config.yaml
n_layer: 20
d_model: 128
n_head: 2
n_kv_head: 2
head_dim: 64
d_mlp: 320
vocab_size: 4096
activation: "swiglu"
norm: "rmsnorm"
norm_place: "pre"
norm_eps: 1e-06
positions: "rope"
rope_base: 10000.0
rope_fraction: 1.0
qk_norm: false
attn_scale: 0.125
bias: "none"
tie_embeddings: false
parallel_block: false
init: "uniform"
init_std_qkv: 0.0498
init_std_o: 0.0
init_std_up: 0.0498
init_std_down: 0.0
optimizer: "adamw"
lr: 0.00183
beta1: 0.95
beta2: 0.98
weight_decay: 0.31
lr_head: 0.00407
grad_clip: 2.0
warmup_steps: 444
schedule: "wsd"
decay_fraction: 0.661
decay_shape: "linear"
final_lr_fraction: 0.0
batch_tokens: [8192, 16384, 32768]
seq_len: 256
doc_mask: true
train_tokens: 107300000
steps: 5997
dataset: "wikipedia_en"
Each number is 500 + 50 x the weight over its row's rms, rounded and kept within 0 to 999. Layers, rows and columns count from 0. Numbers have three digits each. The size before them is the row's rms in percent of the matrix's.

# layer 12 MLP up, 320x128, rms 0.0753, rows 206-239, columns 0-63
104:581496550477549453514551471497401349451484448478472451452561544504491617518390488485612475427512449462484442406549549472572537436543462448475443425556434534509460478464535452431429572458522544
099:556494491453498559520421555400545502457467549468486467473542496481527524488527466419589495520547521491548364514444445445607599541381461505544463543459578582514527471478472679451440442544509501
097:469424643521501539467451441462476472483565465505441491546494515600424567462410458518516513577443485503647491527518483470564505464537529584416571521525484477474445444445530450452555575513513445
092:549506425529419463494536474551545507451446442494445587484539531508518562587591523499498503487513519548441462476461474560447415533604581533479533441486539578500462521383493525553476551457523504
097:481559504529524470472520555563474516587498499460456475545488464540508422494539560486442610433498566454389498363509473497526409494577514470541516512499574518472571462486438492575453533522558490
103:495604493440575410537565496433543510486517517451487593477433502505523454554566448463468522456512571448514408527434407526431464492485507391431537456561489517475491457492516549496475603441569532
106:537595462545521583616481502507566512500420552540507559393479497496567487490549452437455520584432590504475508530476427502517546534484424537475620493477503520510530513424580480468451507533500531
099:526514489483575519458452514373486477557615577559482460453445525496470500527477466509582587516542505482485499465492497491509552494421523512457531428488423485540515467474508568435598434525605452
096:492564389499472547535565536443551453559500466532492444503548466538492530540521513502501431481470527509473553498521487589432432473583368592575529535467535614480486499493531474482445469537516451
092:544481384478453472516389527509575479431530517468507508513474551529611511535466491485550497541501559515462462525364433468487530541508475598537500459470537523406448538533485487584529541534492495
096:561518510515470484508461609521384506481398488551554561475457431546648480499565500416542450475510558553421514441575514554559500474602558506592544540532464498406561548506520376457414517546457455
105:489584397499532492446430548486548499489506556489496411482530472473414467545495512467559403495484380441524599473519453448509526363485442480546488553487524492447455464549500460453491513541522420
093:487442525474526504518493452533455492476520531548502563510473574525520477477485511504589465513562475489518435495457507402512418567490559557505542503569484503490411433558458524451548475528468595
094:457495534448568378495435466490468492428636549493442526511534555474514452477450389467574478540526444506508440462525464545402515455470538525479498514427453479432484492499539404503450510468491464
097:449431518537536437476601575551495609403464513529432572562570539538503557519495514498470515513439545524553476479519544481509560512529521439438486449482469536507387478486474487459576565577489454
093:505462487498492507437483525514518536485480413489431506437402487479445416416449484521471508502449446503462447607465532593451522435480487561498423429398432560525510399548501508435485536558548518
097:539479486485460472345493408509495455533417516486522556448529431474506516574494578474494571586499509562549469462534436416576487551553478455585496542573472453586611464443576446536447495471483512
103:455468575555528514413476533538449530575520487421452578503562570465466559477437598581470423563570480508483503485527588497501518500473524431473620515610466454474470527507509443406544549439502515
091:485487517467609523589538506496409504453492456561500530461438519566452532551476588521588495410468501541508437621486520537527453455560532553434582464575482410513494548540628521534494520435494502
094:475493522430423485520536422498479549499462483401514422443518553467550516468583583506433505490491400485494404481439586446478500535506546432485531533502503469491464441560434582497404461482599443
100:525525495506539531573471329453522571563456477520575579512482448526414480526562503457464501544429563455549444565436520403495571493562503554509470400448498557534507493437496579458542546490476575
103:426567528535438492429460411514511476446427540471524525547539464495565452464564479487553529500632628498498467518482588525475508517439533542525446498484474464531438605532542554503566455484549497
094:557521470508443498520491550514548481570525500465455471460509464462515473398489502483468474568588481425436564465520451504560506479496537548497415490481434576485496485457506512521449523657462530
102:622472545519650476565605436489503466473485530551440534484470513507562525531453500466552515551554542563506422482429476499437489542520611456565503489516497484391458537548539506478544459523506538
097:518466529548545438654506478488459445408496532488493534445499540506469461480472467492502445547556513518506392480545526520483631423386438511604477445451429459491569575446554500437477493471457515
103:506542513431544471463539439523507461497561495504464499402415492515494569557553522451561531529470545513492476477514433545413503563596481528561597576584424509491512465506501432457382492543462513
103:516537461515521432466512475400472532443475438572560495430478597518426570503514541526468476551515472517519523475539528518511491490475484458545462545489480517490543491606523560572493601484524530
100:481560452461412526508487521534551421547473586464503540495538580419416522332457465527426524481543501559529480511509544546473469524411496551565460535425459553442433503454634458483468464569479503
103:521494558441542488446523610542520553474498399533509520493445511494500500494500552526547486506494506436513555534518536500452489501543525558409480488480503454420372503543477423423566468521471582
094:517467531538466494508482474370517486408429466502479454423426534489431569530502509490529332530486482545468443393533457494534567462512497484539493559528451580553557487537535480537563457493433544
106:531540530540508445499512520483548431468490423497386526442470567494514536530510452570492488526535519615525515367541491571423573475488533531503522492508452531530597514501549434490513541413576531
106:482510481392613506499511486456522529508494481509517568515400448522472555558517523541481531450442558421551547528527528515561400548528569564473475527553525511505452347499496476514577483522591495
097:600485423462447535479508516696485569487536519446565480549603522500509465532545557470582495552612508528480552458441426500471439525503529534505532518480489524514606450455446447567477514460599507
100:506576483461489504522465443506425517466481492464506573474424501463475463502450507522557509496586441556456491450573511514442567472536453463479564531395504479568529568362536532506520544475347488
# layer 12 MLP down (transposed), 320x128, rms 0.0742, rows 206-238, columns 0-63
103:477491491452550502493484519510559520426619588509476461462480529508595567515565468501540442551464553412610514495563445289455418534503481543559534493523534459579552462505571522519562424547482542
099:418470475510462445594509468500518433548511390524467396529440569481467462503488466449442481513503428468469489447585547519423501516573473471496507465486462566524447475571453565514521465576518500
098:459387509503550530446460505582585498523525514529487516481497447415583526440562509512467585579530550492584539536499453442511525482440506498513526403517592434486380509430565531514438489498563428
089:474562626475545587519473452471457528448591499415557466442500520572439556487385488458524509450485456493557505539420495454586511525384446538580497530539543368465518446478574542449515511561491459
096:522565504559573537503514457586511473594473475542495413470427504532463524532537442466448476463530464526502384457572511514526577516492445508507525500481553504406524450481586474503588564509489562
102:491533476486534560473531482537422479540391416484446485548498466482460444443516464563362463434489512481530488490437501476434452497532627512483535557562525527601459555505525449508633566523488487
104:467601586436461564517532565511534454460558479448505517439490474495455469474527454556522481449631449459439519525546427560531563493460504523511446514447417512514530488557497541416577436501427452
100:557482516425484511547551589520516506440485476550450550524421588434476606492445475424434428477442509476410459467446491553558465554456523505654573476451463516506502491469517576513564463524386517
098:562504511494510536492445527547479519511492536449519566489560588475453474497548499409496493566459549514531498535521490511426528426442491510449465482475507518518533489563497459475532474454433391
093:448534456573409595550515527482516490478498489451480566430540484457518500532472472391431429501503451470466465554427493527586503507437507488526493536492555487363520462481534517456393485580529477
092:431444480477483560521432478489315511505461369466511538491467441510519465477545478458491482540508418481440430471505513442553497504578495508570517525480415514463590538515464510442422485477460431
104:525323550560475437541550557500438459564409466467574557494513540463460626528472498492583525569496491473502411449545471444476480480555539495483439484515466418538518472475567479501550514493552591
098:564521490538500454488561459568501426500478587540512550522510440468457546489547478533445420533479523497460505441511458593540518509516594461395479484527465495632485513423424429513514467438513411
093:501511502458527323590459413545415518437445467599494541524434582477469480411436541413511511535514534489432480531524416552462470425550544508465482494522466542431550494523546473517510539484507536
097:456491550461547503498429561497606516447469503510460471465524450468483529577553506543468534475577503528505554509367497453483530490491453503418568529495471512478538578560453394487453477500556377
096:511501535560443542488447458637446553497425529463467435519455476523476471464564487592480478414488473485430487590509535515484479584451523482465476418617574558569436470481482536476479455538544563
101:516447433517462570599529466536377517495437493490524478473455473569476506594539516481434460420489502451447480507480546470545574410568524531500497457458479457481503515492411459489483506411499478
100:457619477498402491464543552528502473511458497510523528524512466482577529526427475514528463396535524558471531531382452517544554501470421592518503554458492446482476475448506602566491498445499538
089:498522408610514496500485438536519529507547552440596540647509525503541436457474445555445483593575522479528546411583558489539541525447532523538472503494428538497513561508524461502441489440436523
095:496520540605518506523545536454563505458534523536502485435428494489495372506473579380517474454512534472497516517522507579489528500509548505452501527601481419441459436568519464431469538531503461
102:500591543358543572492555586507551499424511450398480490552476555555453573459508485485400457440541522537499544505511516510429515489507430513530547522526487479532528510546382534484519430540499483
106:512579538507519477565469469533444502559465358589567520423494519497530504506552504434535495541439492495475539523456507499533467573457498454488495469523463455488509562610644545492540490533445479
088:560475418463553530450563488493568515475574497464483509515557466520459526506546515424523510464502513540481591447603547486411489328448549503489533510523486555610482563550471420471462517452514389
097:463509540461452558494430510544468483464492475411646524625509424556506518515557478548477579531439472394548587522448476523539527456466505594543459513415384495545490502416478516527429428528475458
097:463563414548499512474528524564506556513450506534486431444503534461606505486487486489527577568485481647500569525447492455428511471524511472552526410472553533492362578522453546523524476496480562
105:480445521549509472498516422600441530508501566483470403564561446477497581485560486498513499527536407520442435513480547473540453467518525475514565596474456455541501530501537459492500398549452487
101:486454542443508522556602491474481565556551497486494450543496551446488423520440511514584476341530428553534543513506531434449436467493587530481526543533529555402476373496485424460507482455529449
101:509502498462433516528490584514468439527507543481572462508511461468467549490518392461474519446476529499474503484463508392579548431514493534474467521532543432575544465525367495478581478520491316
108:555439544489489432458522541469540453524501515484462468550473580500528425433517429473461508486550481542403461504502559401465463503541574503456487440583504527475430446522483507511508388504497435
098:547465405454568558587531477545489542583588552511513465494334474541487500428527552524480452508494474511444542504453475464380421459543532520490395506476473591502507482567493517455449591522521518
106:475487474475520459475568505541486477453464448580500548509500556529496419553546530560540522514514510518525464386505467546513516475338558547515536505446549600441510521490586539526476461539503559
106:479526567379473523450476443485470512434465454427439501532490476492550518559540540524374539447512519530471499489524491485544493646429517471500509511538417561440591543471439401513496581530490463
101:534514528429572574462499479607578545513504486474515495540638471547414561428622505550597399524448461501507425564488531558520436507481493496477501486476487483559475482604495426479391497478558441
# layer 12 MLP gate, 320x128, rms 0.0834, rows 207-239, columns 0-63
097:579567534552552429494522465489496449528540518482590537396570549554495460478558456460418430478501367398473418506497549502474500488459474480574490519446489419464495576447573496501535493453520517
096:550535455428496451494449506484489449510515521508566480479499393523506454541379454483484439515504483457518515555499484515493577532603476533504459491576458572457527495525569419581482504468478435
090:455532541444580432545518421436437470534534515542543427442492594483519534499503488434472582536490438554525442567520481536539554416358495596524464469524508464500506469499516507473530405565392468
097:527480490492487525563584401446437501470614474474547495529503439469435520517502509517527452596459400516561492529484537505453492516543483606531512550482554560469372413507556547506481493484498536
103:484511618544510465591548416501493441408477587492556520474453523510444482377545491466513468470427408451536421472458407475491453479551413445496532567500488483479494545522520463433523428437465616
102:604515496397536412496579530471527497491478589577442479454484540412557668470506509507492476519570448497468500530440484549476530520523457605483494485484484518442492443547550528532533415490519543
101:560472595481481518473491437533436535562464638473527523532506501476564409529575536466512443506598523449524536535509503468385563455464544532487510475505466548478518513602459505511488541454390514
104:472612438534467458464547457523388540542488647502592592547526462491480448493441562516441502598506574427472566530521432499530533466539492590484439494548526468451498610431465400495546424532440516
105:481536512515479577604411573475435595545534595474530511464490550405511490532396575446552518530509531537485452521502454490571465571477522421498527514496569479476548421471491492488491481543548544
089:519514493313512515537556566496421453491592376516597491511525502504560505578484582437547554475511423468439514444454499432638460521556575574535387505351509502428546492511492451516496502581448459
101:532449548452499520521541553486465519586542625466416521447535508547492522421599426596467637516474466550534466440500424483461533517578428497492515485555428515460509533467578452447484455514510630
100:497466499582577477509612526528397480540516523460472461640502503469564480448497566454504398583501490515495465594537555641507521519480501511397494400495562485514452518550494396508512492458571468
091:573537516541524459519502457524537534479517460482566514358385497490476484480568484492609605443476523523405486611470510450558578508517471530489528575479503484477495581447473549466499464518497562
095:531492453470509461531504518421492503455481585504528504472503469478500498523557489397481526562495486572546454403403543467490642546462462547556512533428529529504548586463447502516567440548470514
096:547497389500471419496501465489416497531479491516495517526494485451461507510448469490443445434421506527477508512490542482414445526453484472628482463472495487436498579538516446510516470528573532
098:567526508527615465502513604433469464535589493499549502507464521570513624600431486484607534597470537577565521465508462520634541492449543498464383493520478431447532535411488483466547447525513479
099:497463497494449440541457499560537515546512482491472452547531458487494447504452425571541507455493552365550573435484519513575446549470441485526393544425594643456483511435530615516442453525637508
085:519474402590514428500472459535552376428502479457502557512554525542505507532438480503496577403480586498494588469561540492584573525525398516530537531485596530548507465510531560439538447430525505
104:558544491449425510556576533537478495566440599495562473529481471347510500534597428588465520468533508509521468517440461419512449590553525489453487417515578534476492539489529449606473448463477524
099:510514487454622565524589545420533517408518486430469467502462497568435496566555508499559487383477421556468466420531546535446530488603445494543502532468458485488440420489549534423481514555450509
104:517552498498579503481509527566492495515579534381424515595570494529552462517479472454542516388488443480495468538473496513519487479397482438519461555375498491426465521495448556414534476544571472
089:502527529442519376475422550593552480500406439417457482464442499468593534488507526517463493558515428402491507511562529555523473413410594536484357396478452558458490451545481444578536535568561435
093:445507478508502524446536503465453408534448531420538532634534393606515550526507468515425530532455519430569557475483462585475508502544565500647455441471418488519475470474509581512481519554466473
102:480499556555620480503553363495441471538513459463435456451413475502450578388594559568540412544499525494454574550497528544528490400501444543569559424448490507479480457552494442437609515522477536
109:587478576428452497454553563474476405450518481539557605515444621526519434545435376536405514519515508492510430459443379544505505494489505536517447509525507553478448472453533510511484558506567464
102:529530607469526525457496567577498550545602529383507415592498527492495466513487461509449611441592493523510452536520489453478468446490476470519505460476535579485481456517447518414476522651486488
102:588516479498471364458528496479515534493550583496462495523541499506467577449497428530525523528511601475517508489573446512452585569517513537564544528474458495423451497443473379485526406509619470
108:536468545544542351485511498526525508539542447513518461646509617476487432429452488435412485423543405492518494468477461491473619436441492499449463557506548468466474520455460539514476468519516510
096:519517543509472576495493554497483480499493494570513568508548484435533507510636448467443535427524524520426456496479420495476611463495477500477519469443475500519561557407580536451471411490508564
108:530465491538523482428431552570527565539561483518414472554503419468492534500481444512441593501680562436446572566526464495552526449448528548410450498534398521421501520510585449529521460563493502
102:486548549478491489565515464494465504515413480466422483465485429508416512472538556456493508547550462477480457501467448522464528445563447479459590467515614522465485461523398465466577533555494543
089:478482504488519381538455485546514583521384485490453556519517520541499567417441544520501499506496536443573463533473482451538488502469429560547527541429505463466449466537436551485507456488458555
099:575555476476524459521456510535456472523516545539540512706383511496457551549463556519496452404576470334458562436485459524475518431509460527514540520451529539541458484441459476563495446444411533